config = dict(
    tie_word_embeddings=False,
    parallel_block=False,
    optimizer='adam_hyperball',
    beta1=0.9,
    decay_fraction=1.0,
    doc_mask=True,
)
Each number is 50 + 12 x the weight over its row's rms, rounded and kept within 0 to 99. Layers, rows and columns count from 0. The size before them is the row's rms in percent of the matrix's.

# layer 18 attention output (transposed), 128x128, rms 0.0626, rows 12-22,44-54,75-85,107-117, columns 0-127
114:66 69 35 44 64 28 83 49 49 61 66 41 25 60 48 44 55 59 48 52 49 41 40 58 53 66 42 42 57 45 39 38 47 47 71 43 50 50 78 46 41 21 24 35 49 61 49 32 75 47 51 62 44 54 54 47 66 77 68 49 55 55 38 53 36 36 59 33 36 61 25 44 38 50 62 62 38 48 43 50 39 53 32 63 38 44 72 47 44 52 47 40 55 47 33 83 54 49 44 68 48 59 50 59 52 53 62 53 50 44 50 44 45 52 58 49 25 59 48 39 47 52 52 38 43 63 56 60
112:39 43 38 61 61 63 80 51 54 35 62 57 56 55 51 51 53 69 58 50 60 42 52 61 54 59 58 55 43 39 30 43 45 62 79 38 42 53 71 67 46 52 56 62 44 43 28 60 58 53 42 40 57 59 46 56 70 57 56 41 41 31 55 32 41 57 52 39 28 57 45 56 39 64 58 52 67 43 47 54 46 55 53 62 58 54 67 50 45 65 45 22 44 47 23 55 40 64 27 36 37 59 57 67 57 66 59 50 42 68 55 48 67 44 42 65 30 66 73 36 62 34 47 30 31 72 45 35
095:59 57 26 42 64 29 80 33 65 63 70 52 50 61 52 33 49 55 70 47 41 43 68 42 34 37 39 51 59 56 39 43 67 35 61 63 74 56 48 52 35 59 65 42 60 56 62 50 60 75 53 77 38 57 28 60 33 58 64 46 39 56 47 41 47 46 65 66 61 55 53 56 46 55 61 42 55 55 37 51 65 31 42 42 46 59 49 53 42 15 61 33 50 38 43 50 35 57 41 32 51 43 55 45 52 66 27 46 49 75 46 46 51 56 50 51 44 64 60 38 53 60 47 68 70 57 47 53
103:54 49 70 26 59 58 28 49 32 41 45 36 55 35 60 47 51 56 65 50 50 52 40 60 53 25 35 48 72 43 46 61 49 72 46 75 36 59 42 45 68 64 44 52 51 53 59 70 41 46 53 39 55 43 63 55 53 56 54 71 49 34 59 66 53 29 57 39 56 40 54 52 40 52 55 47 55 52 49 46 56 22 74 63 64 18 49 48 49 67 54 68 54 38 69 33 57 26 44 74 70 57 64 39 46 49 66 38 48 33 51 48 36 40 57 53 50 36 39 60 52 57 37 52 50 34 65 66
107:61 68 35 30 57 42 52 33 57 68 83 63 72 40 57 60 66 68 34 47 42 36 33 69 34 45 65 54 51 53 30 49 53 35 81 52 68 43 58 30 60 25 40 63 46 56 68 56 60 43 56 75 53 51 41 59 42 59 56 45 43 62 41 52 50 63 37 61 53 47 70 48 44 42 41 51 49 46 45 38 53 59 57 43 48 42 27 43 41 45 36 48 50 41 48 55 47 33 68 34 60 41 53 47 39 53 61 37 44 66 46 53 58 46 26 43 36 40 63 39 65 56 41 33 35 58 30 42
102:61 61 62 32 54 58 88 47 49 45 39 76 46 49 43 57 54 35 54 47 48 58 56 38 46 41 38 59 35 40 25 62 70 56 63 41 41 60 32 65 51 48 53 44 33 62 44 62 41 52 56 43 63 57 46 88 49 44 69 59 36 46 52 49 57 41 60 54 59 58 39 41 42 35 30 50 65 49 56 29 66 52 58 58 66 41 36 39 43 62 61 39 54 29 48 46 59 63 60 70 41 45 33 49 35 74 45 42 36 65 57 33 33 43 48 67 45 46 40 32 56 41 58 38 50 32 60 41
105:39 57 42 61 45 44 59 55 49 45 43 56 56 69 50 55 46 71 53 77 52 31 56 28 48 61 48 67 26 44 48 65 65 39 62 63 55 35 67 38 41 62 70 54 52 59 27 28 34 57 43 52 38 60 46 38 46 48 59 36 41 66 58 32 66 57 36 63 31 68 29 46 35 54 58 55 59 53 75 55 47 60 54 64 23 43 65 47 44 51 45 44 67 32 41 54 46 48 47 51 28 61 26 32 32 45 52 43 58 75 39 52 52 48 61 40 46 69 58 65 55 44 41 53 52 50 63 48
100:47 48 52 49 44 64 63 62 71 32 51 44 50 46 44 40 68 27 48 54 34 40 47 47 57 58 49 73 56 42 48 62 43 49 59 30 22 63 64 53 36 48 62 50 60 47 46 59 43 54 61 57 62 45 66 57 44 31 45 54 54 46 50 33 74 79 32 48 46 41 60 34 72 58 54 67 51 58 62 49 22 70 79 31 53 39 49 49 59 63 50 49 53 39 45 54 35 60 41 49 52 31 34 70 49 56 40 43 41 47 56 74 52 69 63 43 25 59 37 41 66 47 60 45 45 51 32 34
117:71 51 14 28 64 33 71 30 45 53 76 58 46 55 60 46 42 47 63 58 41 40 67 60 23 49 54 46 40 39 43 58 54 67 64 40 64 40 39 47 56 42 43 32 50 73 65 67 74 69 63 36 33 61 51 54 54 35 55 52 46 40 55 66 47 57 54 58 55 40 57 57 50 49 61 51 36 39 38 31 71 38 40 49 61 47 48 43 59 47 57 64 57 42 57 50 65 31 53 44 63 45 48 45 42 43 57 62 50 59 34 54 33 08 40 64 55 58 41 52 42 55 51 41 57 56 61 51
108:54 51 40 32 59 47 85 29 44 39 65 62 49 58 56 69 62 46 34 61 62 47 61 58 49 52 33 51 42 53 35 43 73 53 68 40 32 39 51 73 25 68 68 56 38 60 31 37 64 44 55 58 51 58 47 59 63 58 44 48 35 44 34 37 64 63 41 50 40 47 43 63 59 40 54 59 74 46 50 30 63 64 49 52 61 61 60 44 38 54 46 33 57 40 43 46 29 67 47 32 40 39 57 53 53 54 49 29 67 66 49 60 41 52 29 46 41 68 55 55 45 49 36 35 36 73 50 42
103:52 64 52 61 47 50 26 41 50 44 46 60 68 58 48 59 51 36 40 41 48 41 47 59 47 54 54 47 53 44 75 79 30 46 39 49 44 43 49 44 59 50 63 51 62 38 58 40 56 44 54 65 33 31 71 45 42 47 27 53 50 47 56 49 62 73 24 69 45 45 77 18 64 63 38 36 39 65 24 62 39 40 55 50 65 52 52 46 33 66 53 47 50 48 61 57 40 38 29 53 37 44 55 56 39 41 48 68 37 54 57 61 76 61 61 35 58 50 61 60 69 53 44 68 55 39 34 38
098:50 48 68 40 51 37 59 22 33 80 70 63 45 72 65 49 42 40 60 74 46 44 35 46 44 41 45 69 44 31 60 44 42 56 43 72 50 62 33 40 66 50 50 66 48 47 68 52 51 47 53 34 43 51 36 41 48 25 64 71 54 74 61 69 65 47 40 57 55 43 53 37 56 38 46 24 46 50 52 55 52 50 45 50 36 56 53 54 57 33 25 36 46 31 41 49 24 45 50 56 54 52 53 36 46 43 57 43 51 36 43 58 34 65 65 50 38 58 28 53 35 64 51 48 42 39 37 68
105:49 43 54 49 30 42 67 59 67 68 51 46 73 68 37 54 48 43 46 31 42 56 48 71 46 55 62 32 36 62 53 49 55 36 64 58 64 51 42 69 59 48 46 53 52 67 56 39 50 47 56 74 63 55 59 58 41 63 49 46 53 62 51 43 45 48 27 67 41 62 65 32 44 28 36 36 55 53 50 61 40 52 32 42 23 51 44 71 59 39 63 46 41 35 41 66 34 44 48 70 44 37 50 38 62 27 30 74 53 44 64 70 51 63 47 60 38 47 57 48 29 51 35 44 33 39 30 63
119:64 51 43 29 45 65 40 59 36 49 59 50 30 28 66 57 61 57 53 60 63 47 34 43 33 60 31 52 47 48 26 46 65 69 38 39 33 65 50 55 66 23 31 58 58 49 44 50 54 47 57 39 63 52 75 37 68 39 42 56 67 58 42 62 46 57 50 48 47 31 53 46 73 41 47 67 37 51 46 54 64 50 53 58 58 36 52 55 35 72 38 53 50 55 46 66 82 56 27 52 62 49 53 63 31 37 55 45 47 50 32 50 46 40 59 54 67 37 38 65 39 46 52 35 54 59 78 53
105:56 63 30 62 57 40 65 40 60 44 40 44 73 35 49 79 69 49 34 34 58 48 35 57 52 34 49 35 55 63 33 29 47 41 48 61 42 69 48 59 48 46 39 48 45 38 48 70 59 48 71 58 60 54 59 55 61 37 56 50 42 45 45 64 32 42 36 44 49 59 40 56 75 41 58 39 19 45 37 64 35 43 76 53 59 60 36 52 31 46 41 44 49 62 62 51 48 65 55 54 47 34 53 47 51 32 33 52 62 22 60 54 70 59 43 53 47 39 67 32 26 59 51 50 65 59 36 46
101:49 49 47 68 41 61 45 42 49 45 48 49 44 31 47 53 48 53 53 42 58 74 52 39 72 58 41 46 54 34 52 75 57 50 68 35 25 43 41 86 29 59 54 45 57 50 42 40 43 50 66 37 45 47 54 46 66 53 70 36 67 58 50 76 40 46 39 20 56 46 41 45 38 54 67 51 43 37 53 48 55 60 47 62 72 59 40 51 43 69 50 29 36 53 44 49 28 54 48 38 40 47 27 32 48 58 54 48 48 66 51 64 52 39 71 39 46 61 38 42 77 68 31 54 48 70 62 50
099:49 53 44 47 65 40 59 58 60 43 55 49 48 64 57 63 41 40 46 42 71 33 61 60 48 58 57 39 42 61 36 50 61 74 61 37 74 40 61 63 46 58 58 59 39 45 54 57 57 43 48 49 33 54 61 47 52 59 54 68 47 51 50 41 63 37 39 71 50 51 51 63 44 63 38 53 40 27 42 40 54 71 53 49 80 57 73 30 47 47 30 54 75 38 50 39 84 38 34 41 33 27 42 60 54 54 65 56 51 30 41 53 59 31 41 41 39 67 69 72 50 51 47 47 45 57 68 30
098:41 46 60 65 37 64 38 29 49 45 64 37 47 44 46 56 43 49 67 64 43 81 47 85 50 34 48 43 66 60 84 47 58 45 24 46 63 51 45 47 54 61 66 61 48 52 43 50 42 42 61 41 55 43 49 58 37 50 48 62 62 70 34 44 72 43 38 59 40 46 57 59 68 51 44 58 50 47 24 27 44 32 42 32 24 51 59 59 55 29 65 53 39 58 47 65 47 48 54 49 31 57 57 36 68 37 49 65 41 57 43 73 60 63 41 66 51 66 56 45 38 47 47 38 43 52 48 41
112:35 59 44 52 45 39 31 63 41 48 37 48 59 19 76 55 40 40 61 44 58 35 35 52 53 59 42 52 69 54 54 57 38 37 38 71 55 42 39 46 47 52 45 43 60 66 60 48 55 50 50 61 30 68 60 46 75 51 63 54 48 47 49 52 39 43 56 61 45 52 32 80 40 41 64 47 41 64 74 39 53 51 34 67 30 41 48 41 37 53 50 43 57 50 51 68 52 69 62 44 53 68 43 72 42 58 37 26 64 47 26 40 52 15 51 37 46 56 53 50 62 56 66 57 64 36 56 65
095:53 48 52 38 52 39 53 63 39 33 52 44 69 13 52 39 58 61 59 34 52 35 56 50 52 46 51 49 37 58 57 36 44 40 60 83 49 56 51 61 54 45 55 59 40 33 44 32 31 83 62 61 50 49 40 55 50 73 61 65 47 42 49 40 52 34 40 47 42 49 57 75 36 44 48 44 66 49 52 39 57 46 42 19 35 46 62 38 45 40 54 53 49 47 62 52 29 49 55 68 52 37 49 58 34 48 53 58 40 74 60 39 56 89 50 51 49 36 40 43 48 42 63 48 22 56 43 45
091:82 54 23 41 75 48 59 37 49 72 54 53 56 25 62 70 77 48 47 77 52 35 23 49 64 66 39 53 56 31 63 53 39 64 34 60 47 55 63 45 51 23 58 47 56 55 59 44 45 65 63 65 55 69 42 48 35 51 50 54 69 37 51 45 50 62 59 52 34 45 61 48 34 51 40 31 53 67 65 66 49 48 50 41 51 52 41 43 32 34 50 47 50 54 51 58 56 51 46 60 57 47 61 62 32 38 44 55 50 40 21 53 64 74 40 59 50 52 48 55 37 43 59 61 51 40 36 51
104:54 62 49 58 46 52 50 37 51 43 44 44 46 29 60 70 41 66 50 61 33 66 59 51 69 36 33 46 28 59 59 33 51 61 41 43 50 27 48 49 22 63 58 71 41 47 48 52 64 45 59 71 42 39 27 48 39 59 64 37 59 55 27 35 51 38 52 53 57 74 32 62 59 45 53 87 61 59 53 60 51 57 34 50 44 52 38 54 67 43 50 50 41 67 41 41 35 71 63 54 61 75 42 47 50 49 47 46 58 58 20 49 60 55 59 24 45 53 55 43 33 53 59 38 43 47 52 59
080:51 67 45 62 55 63 47 52 75 36 26 65 26 45 71 63 55 64 40 62 46 47 54 39 41 61 47 58 44 42 57 52 55 46 36 53 35 36 25 69 35 30 66 56 46 54 44 54 62 47 63 47 41 57 55 32 63 34 51 59 18 55 51 51 75 54 42 43 54 55 53 64 75 37 43 61 60 67 69 46 53 50 61 63 50 25 49 57 52 65 42 43 53 25 50 25 47 81 51 30 69 54 51 35 54 59 43 45 46 53 51 52 44 44 51 63 34 43 40 43 66 55 49 43 38 51 39 37
099:63 74 52 43 74 20 48 35 37 68 53 56 34 57 60 57 56 68 67 51 43 48 24 43 53 41 46 55 35 73 64 34 53 55 61 53 48 66 49 29 64 20 53 55 42 52 41 74 46 44 56 38 74 59 36 57 66 51 73 66 54 52 49 52 44 40 57 64 50 36 63 53 59 58 62 46 44 60 64 45 44 47 58 74 46 30 25 48 56 56 41 40 41 52 54 42 57 42 56 58 58 52 36 18 34 56 59 31 50 50 49 48 44 40 57 62 40 54 44 27 52 46 52 49 43 34 38 47
109:41 55 51 32 36 38 46 64 44 67 44 60 49 52 47 38 40 34 60 34 67 45 61 58 65 63 47 52 52 51 31 44 52 59 60 39 45 52 61 61 36 69 48 55 74 43 51 22 46 33 50 48 55 42 38 60 57 70 38 69 79 70 47 52 33 57 41 66 34 70 43 51 47 56 54 48 55 38 35 39 65 60 51 55 50 53 65 59 34 43 52 26 41 42 41 67 49 46 43 57 21 55 52 56 58 40 24 58 46 48 59 42 56 55 61 28 60 71 48 81 33 48 64 52 42 43 57 71
084:74 63 41 26 53 49 43 59 33 61 56 40 32 57 45 58 70 62 48 54 41 56 57 30 51 50 48 44 40 50 79 45 67 49 38 38 32 52 47 36 27 39 62 49 51 53 30 68 44 54 59 32 37 56 37 56 61 51 68 78 39 58 39 59 79 27 33 48 46 40 60 50 56 60 30 65 68 52 47 51 55 31 67 44 37 54 79 61 54 51 50 49 59 55 44 48 54 40 62 61 63 47 58 47 48 61 58 55 48 46 36 56 44 86 51 55 37 58 35 57 46 57 49 62 44 53 33 53
082:47 44 52 38 38 41 50 66 58 63 42 47 61 43 49 21 64 43 64 28 55 49 41 53 59 63 32 64 86 55 40 52 31 61 56 57 45 49 65 55 36 59 37 61 61 41 52 31 36 50 49 56 46 52 27 52 60 49 23 79 81 52 65 43 41 44 43 67 45 64 54 53 50 50 60 22 56 47 43 52 74 44 57 60 54 52 68 23 51 41 37 35 52 44 76 61 56 75 41 61 43 55 38 53 39 50 52 58 51 48 49 47 48 53 60 37 53 61 56 54 34 49 63 41 41 52 67 43
087:65 56 49 30 38 40 50 72 49 52 70 52 77 38 48 52 65 37 31 45 70 43 43 63 21 56 63 28 86 33 51 56 47 47 47 51 63 61 52 64 61 43 25 52 53 58 66 62 56 65 69 64 49 48 63 50 35 64 53 59 45 54 51 45 30 39 44 35 46 40 59 39 57 47 36 33 35 50 35 64 46 34 50 43 61 66 61 45 35 36 58 58 70 56 41 70 48 43 50 51 44 33 40 67 39 39 56 51 42 60 49 59 58 53 45 54 44 45 48 66 59 64 53 46 31 43 22 52
091:39 47 59 49 36 64 42 67 46 45 53 36 65 44 62 27 53 47 53 22 64 59 50 58 55 64 41 57 72 51 26 41 57 57 59 43 45 51 48 69 39 70 46 64 75 44 52 31 42 16 45 56 24 49 48 62 38 54 36 39 59 60 49 31 16 48 48 52 51 73 46 36 48 59 53 58 71 40 49 50 65 61 51 46 55 56 70 38 49 37 56 42 47 56 72 51 53 56 49 55 34 58 44 55 63 61 26 52 50 53 55 47 45 38 61 19 62 53 44 75 43 43 64 54 49 51 60 50
101:72 56 35 34 61 56 54 51 44 45 65 40 51 33 53 69 45 33 38 67 47 34 36 45 47 53 69 52 55 55 62 63 40 56 41 34 62 57 38 48 78 32 51 43 35 42 59 76 71 65 45 45 67 44 64 49 41 41 59 46 42 31 63 44 58 57 45 37 40 49 54 40 74 55 59 54 17 61 28 49 29 35 56 33 48 46 38 41 48 66 36 63 31 69 50 64 50 33 66 65 69 29 57 54 58 38 56 41 58 64 57 55 60 58 43 50 63 41 53 37 56 44 48 52 58 58 32 45
088:44 34 43 59 60 67 42 56 52 56 46 52 54 39 34 56 36 48 31 49 74 46 20 45 43 60 39 42 76 57 59 42 47 34 44 58 40 43 24 64 44 44 61 54 49 56 44 44 46 41 51 48 48 65 47 42 47 46 49 78 55 46 36 50 51 51 33 70 71 53 49 51 63 43 43 47 29 67 58 70 34 42 70 39 51 57 67 41 33 45 55 86 54 47 65 40 52 64 43 50 44 51 38 52 48 50 41 74 69 40 37 73 69 53 41 43 42 23 70 51 31 47 46 53 64 51 41 39
098:64 62 58 31 36 58 62 60 62 57 45 31 69 50 38 24 61 38 45 44 56 53 63 50 47 62 50 49 54 25 51 52 49 43 45 69 45 36 63 72 32 64 55 44 59 42 50 33 35 42 66 54 31 50 43 29 61 60 36 57 21 62 19 42 48 41 41 55 48 74 68 53 47 59 43 50 54 40 57 66 63 60 65 45 57 49 74 35 36 33 43 42 70 52 55 52 43 59 49 53 41 50 40 47 36 34 36 58 59 61 32 39 58 46 54 37 54 45 68 71 45 60 51 59 37 55 30 38
115:53 46 51 59 62 27 51 21 63 39 40 77 36 54 52 53 66 83 60 66 43 51 60 43 46 35 52 66 34 50 59 40 61 50 43 63 44 53 48 22 47 48 53 49 54 51 40 50 36 50 52 32 50 70 30 60 64 35 56 61 29 63 68 63 74 42 63 54 47 38 56 55 41 46 57 44 77 57 67 38 63 59 54 58 43 48 32 62 58 66 54 48 49 39 32 47 51 47 53 37 49 66 57 36 32 75 61 43 45 38 34 50 52 48 70 62 44 61 59 36 56 42 52 31 56 62 50 61
104:76 39 60 24 33 70 41 54 49 42 50 54 48 60 45 59 34 35 40 69 54 45 32 57 36 66 56 69 44 67 58 51 30 19 39 59 62 57 45 64 29 52 56 41 40 45 43 59 31 70 54 37 51 41 62 35 50 70 41 56 45 61 39 52 55 53 48 63 48 37 50 45 66 65 49 32 36 63 55 65 58 44 50 44 55 53 47 48 66 54 61 47 80 42 46 38 54 37 56 46 26 52 32 40 33 50 67 51 42 35 50 57 55 59 39 40 19 45 55 65 64 41 43 43 48 47 32 32
096:66 51 42 51 58 57 55 21 38 58 57 57 29 42 38 71 69 63 51 85 62 41 65 57 40 36 50 51 28 43 37 55 50 57 56 57 47 32 33 60 33 59 56 53 51 35 65 51 62 53 50 60 35 41 44 59 34 41 63 64 64 67 57 59 54 54 41 76 44 55 55 64 57 42 44 39 32 42 31 41 55 43 49 54 57 59 36 60 57 41 46 44 60 36 41 54 34 39 40 44 67 48 58 55 76 52 58 47 48 43 31 32 34 26 58 36 30 70 32 52 44 61 55 64 59 73 54 58
093:48 42 54 59 24 27 50 41 70 44 62 58 78 50 62 38 70 54 47 24 40 41 49 44 42 59 42 51 61 74 59 55 64 24 56 59 74 49 74 46 51 47 40 57 60 81 37 38 35 49 43 59 51 51 46 45 56 47 33 40 46 52 46 50 45 47 46 50 61 58 68 43 44 60 40 60 45 40 54 76 48 47 48 52 40 58 60 59 55 38 40 41 56 56 57 46 56 50 44 42 53 53 42 33 45 45 38 65 52 52 56 60 66 60 39 68 49 44 83 32 33 32 29 52 31 31 31 67
105:57 49 44 34 38 54 43 75 54 44 71 52 31 32 61 43 56 49 56 52 48 67 39 56 36 45 21 53 53 42 27 67 56 81 49 49 52 61 35 48 55 50 37 45 41 45 56 48 31 33 63 64 55 54 61 45 54 50 55 39 55 52 44 59 30 49 65 45 55 50 43 41 66 21 61 67 29 51 40 57 76 54 53 45 57 35 50 58 33 55 43 49 57 56 46 59 58 60 40 64 58 45 53 68 26 47 48 29 50 79 38 52 46 37 74 31 64 36 29 68 57 45 64 42 55 44 60 47
092:34 42 57 77 44 34 68 51 59 52 29 54 64 42 51 60 72 43 46 33 54 54 45 41 49 34 21 38 53 45 49 36 73 59 53 45 49 51 58 42 50 58 38 61 56 54 51 48 66 19 68 75 53 44 30 68 42 33 53 46 62 50 45 45 43 37 46 30 36 55 71 33 60 26 38 48 36 37 30 67 44 60 50 45 47 60 52 49 37 34 25 46 51 52 51 62 37 80 55 50 49 45 56 48 54 29 44 52 61 57 49 68 54 57 53 39 53 44 51 35 30 51 34 57 62 37 43 49
095:66 56 48 53 41 44 40 56 55 13 47 52 41 54 63 67 55 61 69 41 42 56 61 53 56 34 35 49 47 41 45 58 52 75 58 44 36 29 28 52 53 72 51 47 53 30 59 34 55 61 65 61 49 34 45 49 53 60 47 44 61 48 36 44 65 58 55 47 35 59 44 61 49 61 62 58 22 60 45 51 67 42 38 40 67 60 55 53 44 52 50 38 33 51 51 55 24 57 56 48 27 70 54 64 48 60 64 60 47 73 59 48 58 51 75 29 47 68 43 60 73 68 40 42 55 69 28 59
088:35 56 30 55 70 47 29 45 51 51 53 33 42 67 52 74 47 57 42 48 41 46 51 50 50 33 66 49 31 52 50 39 65 52 65 21 58 42 42 39 43 26 42 63 61 29 51 54 59 51 57 51 32 58 53 37 52 44 51 59 59 66 52 48 58 44 47 71 57 62 59 65 27 66 55 56 33 35 55 41 37 66 40 65 58 39 77 33 62 50 43 73 41 40 61 40 52 37 51 32 45 35 49 40 59 46 90 47 38 51 60 47 56 37 41 32 45 51 57 49 40 77 35 46 51 52 55 47
094:44 50 44 60 35 42 36 61 48 48 73 29 48 59 56 53 35 67 61 42 30 59 44 56 65 44 54 51 47 52 88 51 50 36 32 45 68 60 57 36 54 23 57 39 51 67 49 61 54 63 46 42 63 45 50 37 67 44 53 57 49 57 45 45 60 33 46 59 44 57 58 46 43 67 42 52 55 58 48 49 20 38 34 45 34 50 61 47 55 43 60 55 39 35 48 60 67 50 63 45 46 31 43 34 80 35 55 67 59 59 49 86 72 50 34 51 48 44 61 44 39 42 42 44 46 30 26 61
109:55 43 31 42 54 47 46 75 50 53 46 55 25 27 74 43 27 57 54 57 51 37 60 29 36 54 62 35 56 52 44 57 56 44 51 61 58 60 61 50 70 48 28 51 27 54 66 59 31 40 50 55 47 45 60 61 64 50 38 28 44 37 36 49 42 55 43 34 48 53 39 57 44 37 70 51 58 50 49 40 58 55 49 47 38 31 40 48 38 76 36 47 57 62 40 56 71 72 67 60 64 54 37 52 32 70 48 47 57 70 55 32 34 38 52 42 55 50 45 51 74 37 45 60 42 61 81 47
094:80 48 39 26 39 42 56 50 54 44 67 59 54 54 39 31 40 60 40 36 55 49 48 56 58 71 50 80 39 61 46 54 44 40 52 58 52 48 57 48 39 65 65 36 41 57 28 51 27 66 35 34 49 38 42 54 24 42 43 41 41 51 54 31 46 65 58 52 46 49 68 38 64 68 53 43 52 67 51 54 65 39 48 23 48 70 44 53 53 40 69 55 48 65 36 63 34 50 49 49 51 53 37 33 34 41 43 52 54 72 45 45 77 67 56 57 42 63 56 59 62 27 66 37 46 41 44 32
088:57 49 58 49 72 34 62 44 50 71 28 47 48 51 62 56 42 45 39 54 51 64 35 29 22 49 60 40 64 32 41 59 48 43 21 61 57 63 57 55 64 43 50 70 38 42 63 46 39 38 68 50 58 55 74 55 58 51 46 36 44 48 51 49 60 52 38 43 51 30 50 45 44 46 74 45 65 47 53 47 33 71 44 48 36 43 42 39 42 61 29 47 39 55 55 70 77 67 40 50 54 48 68 45 34 75 61 60 48 51 48 28 37 69 52 54 67 45 54 35 64 59 50 64 41 54 63 27
# layer 18 attention value, 32x128, rms 0.0529, rows 12-22, columns 0-127
100:68 50 41 29 55 57 61 54 30 50 55 60 61 55 60 48 62 43 58 62 36 49 62 46 60 37 67 64 35 36 52 53 52 53 46 44 47 68 42 66 23 44 45 45 53 51 66 47 35 70 60 51 56 56 36 50 35 56 50 72 22 72 68 40 38 46 35 62 46 46 61 45 58 45 48 56 41 50 58 52 76 49 63 40 52 54 35 46 58 40 17 27 37 66 48 64 42 29 47 21 63 38 55 50 58 26 47 64 40 47 53 65 38 50 44 57 30 48 35 63 51 66 56 65 45 56 37 38
103:50 83 62 70 48 45 66 32 63 44 47 41 58 62 61 36 53 55 26 36 53 41 63 63 47 40 61 47 63 66 57 45 49 46 55 37 57 49 53 40 68 48 39 69 30 65 47 56 47 65 37 55 54 36 55 58 49 45 58 49 48 56 54 48 33 46 51 37 48 53 42 51 41 61 43 47 79 47 64 65 39 57 61 29 29 67 61 62 45 45 59 52 28 36 62 41 66 53 92 45 48 41 51 40 41 47 54 62 33 58 35 49 32 71 31 40 24 30 51 61 61 45 48 53 54 53 54 63
107:75 52 62 23 42 42 50 66 65 32 54 52 52 30 66 40 49 60 55 55 40 57 34 35 39 40 25 46 45 59 41 44 35 72 49 50 54 47 48 44 51 55 37 51 48 67 56 41 47 41 77 46 46 67 49 48 43 33 22 60 56 41 51 52 26 54 49 50 41 63 59 44 53 37 46 62 37 39 38 43 72 66 31 55 51 45 57 36 32 67 45 54 48 50 61 58 39 60 43 53 55 47 58 64 52 31 45 45 30 59 44 44 36 19 55 49 68 48 48 71 41 57 45 68 54 24 67 74
096:37 56 62 67 41 51 40 21 55 72 40 48 63 54 38 71 68 59 32 45 65 38 43 65 48 33 46 28 53 54 35 44 60 47 50 40 67 56 71 44 48 57 53 57 47 51 49 57 60 45 56 51 54 42 46 50 44 51 55 54 35 60 55 64 18 50 40 30 56 47 53 42 57 42 60 35 47 55 41 56 40 56 31 63 47 48 73 71 18 45 41 24 51 56 43 45 42 37 62 68 40 47 62 58 64 40 32 60 66 41 59 49 53 40 35 39 32 30 73 28 50 65 50 45 66 52 37 51
102:73 44 38 47 54 61 52 45 59 65 63 42 51 51 64 57 52 49 61 49 59 69 56 46 46 35 34 59 57 30 46 75 53 55 50 55 44 47 52 62 37 54 65 24 51 52 37 51 34 67 59 46 53 46 50 47 48 23 47 36 40 52 29 51 49 46 59 45 30 66 83 36 57 41 58 41 19 24 50 45 52 50 27 49 61 58 37 50 70 45 40 26 57 58 54 64 28 52 51 48 52 45 48 43 67 35 41 38 54 80 51 41 45 36 43 30 51 68 48 37 71 51 39 64 60 59 59 42
086:41 56 39 36 58 52 44 59 53 63 81 48 47 67 42 72 41 45 50 53 73 30 61 46 54 45 53 43 36 64 47 67 61 51 44 33 58 44 58 48 74 38 53 40 50 49 50 68 50 45 58 33 45 68 57 51 51 34 48 61 47 33 64 43 48 33 66 61 53 37 49 72 38 49 53 58 42 53 47 46 21 78 44 51 59 50 48 44 43 45 46 72 53 42 50 57 71 38 45 34 48 59 53 32 36 36 70 69 54 27 46 72 35 51 27 50 27 45 52 43 33 48 55 66 47 76 47 40
094:49 42 42 56 57 49 57 46 45 64 41 30 53 65 55 43 28 44 76 52 55 65 55 77 62 49 48 36 50 57 51 68 47 21 47 53 72 63 50 28 57 50 54 45 42 57 51 37 39 46 46 52 68 33 56 34 48 55 22 69 49 65 53 60 46 57 30 43 48 21 55 45 40 46 47 41 85 52 54 43 42 52 54 42 50 38 43 71 61 65 77 56 29 50 61 73 59 39 64 38 47 47 44 46 48 56 56 76 44 62 49 58 50 63 26 46 44 59 65 61 51 39 47 34 40 40 55 52
106:62 72 48 51 36 55 35 40 69 30 47 65 39 44 68 60 50 50 61 51 52 43 65 54 47 48 55 52 66 51 47 42 33 45 38 50 67 40 25 44 48 57 41 57 64 66 60 39 54 40 44 33 43 53 62 29 64 47 45 50 51 21 49 52 54 51 55 38 41 51 44 49 51 59 41 50 37 67 58 28 55 53 34 67 47 44 25 34 49 68 42 44 49 48 61 53 52 78 49 41 64 65 35 77 58 49 45 33 61 52 46 43 52 26 57 39 68 33 65 52 85 28 56 56 69 41 53 54
098:61 55 46 33 47 41 59 66 41 52 66 41 55 53 73 54 38 51 48 45 50 48 42 70 73 75 39 27 41 41 58 21 58 80 61 56 32 48 44 60 72 41 54 53 61 48 66 30 43 47 66 64 37 53 39 72 49 41 55 37 50 66 62 40 59 52 50 33 41 50 58 33 32 49 47 63 45 62 30 54 48 38 37 47 26 38 43 43 47 53 43 41 54 49 40 45 51 51 54 49 77 63 37 41 51 53 38 66 67 79 40 40 56 62 57 61 33 48 41 32 62 45 64 51 33 50 59 46
098:63 76 34 67 61 61 58 53 30 46 55 57 51 15 54 61 45 66 58 64 37 33 41 38 59 45 60 39 47 54 47 29 37 53 34 39 77 34 57 29 42 50 52 70 47 41 51 55 43 52 44 51 64 72 47 56 41 46 35 34 72 39 54 53 34 57 58 52 44 69 31 59 33 59 42 55 47 70 59 39 62 52 73 53 55 51 50 23 37 38 47 47 63 34 60 44 40 39 79 51 52 44 62 59 49 54 60 39 41 54 46 36 42 52 50 60 40 53 73 50 65 40 66 39 47 52 46 40
093:57 61 57 48 40 62 45 55 54 39 42 48 39 49 49 52 44 64 41 69 51 74 70 40 73 44 55 44 40 40 50 86 79 45 55 60 45 31 30 61 60 42 54 63 57 69 46 56 50 53 48 53 48 59 57 37 36 53 43 21 45 58 34 62 44 42 67 23 56 57 40 29 63 43 34 58 47 62 63 48 50 52 13 47 44 46 49 53 39 35 45 46 39 69 58 43 41 63 49 41 56 41 42 39 72 58 53 42 66 61 55 50 54 28 27 44 58 36 54 65 61 40 49 35 49 33 40 41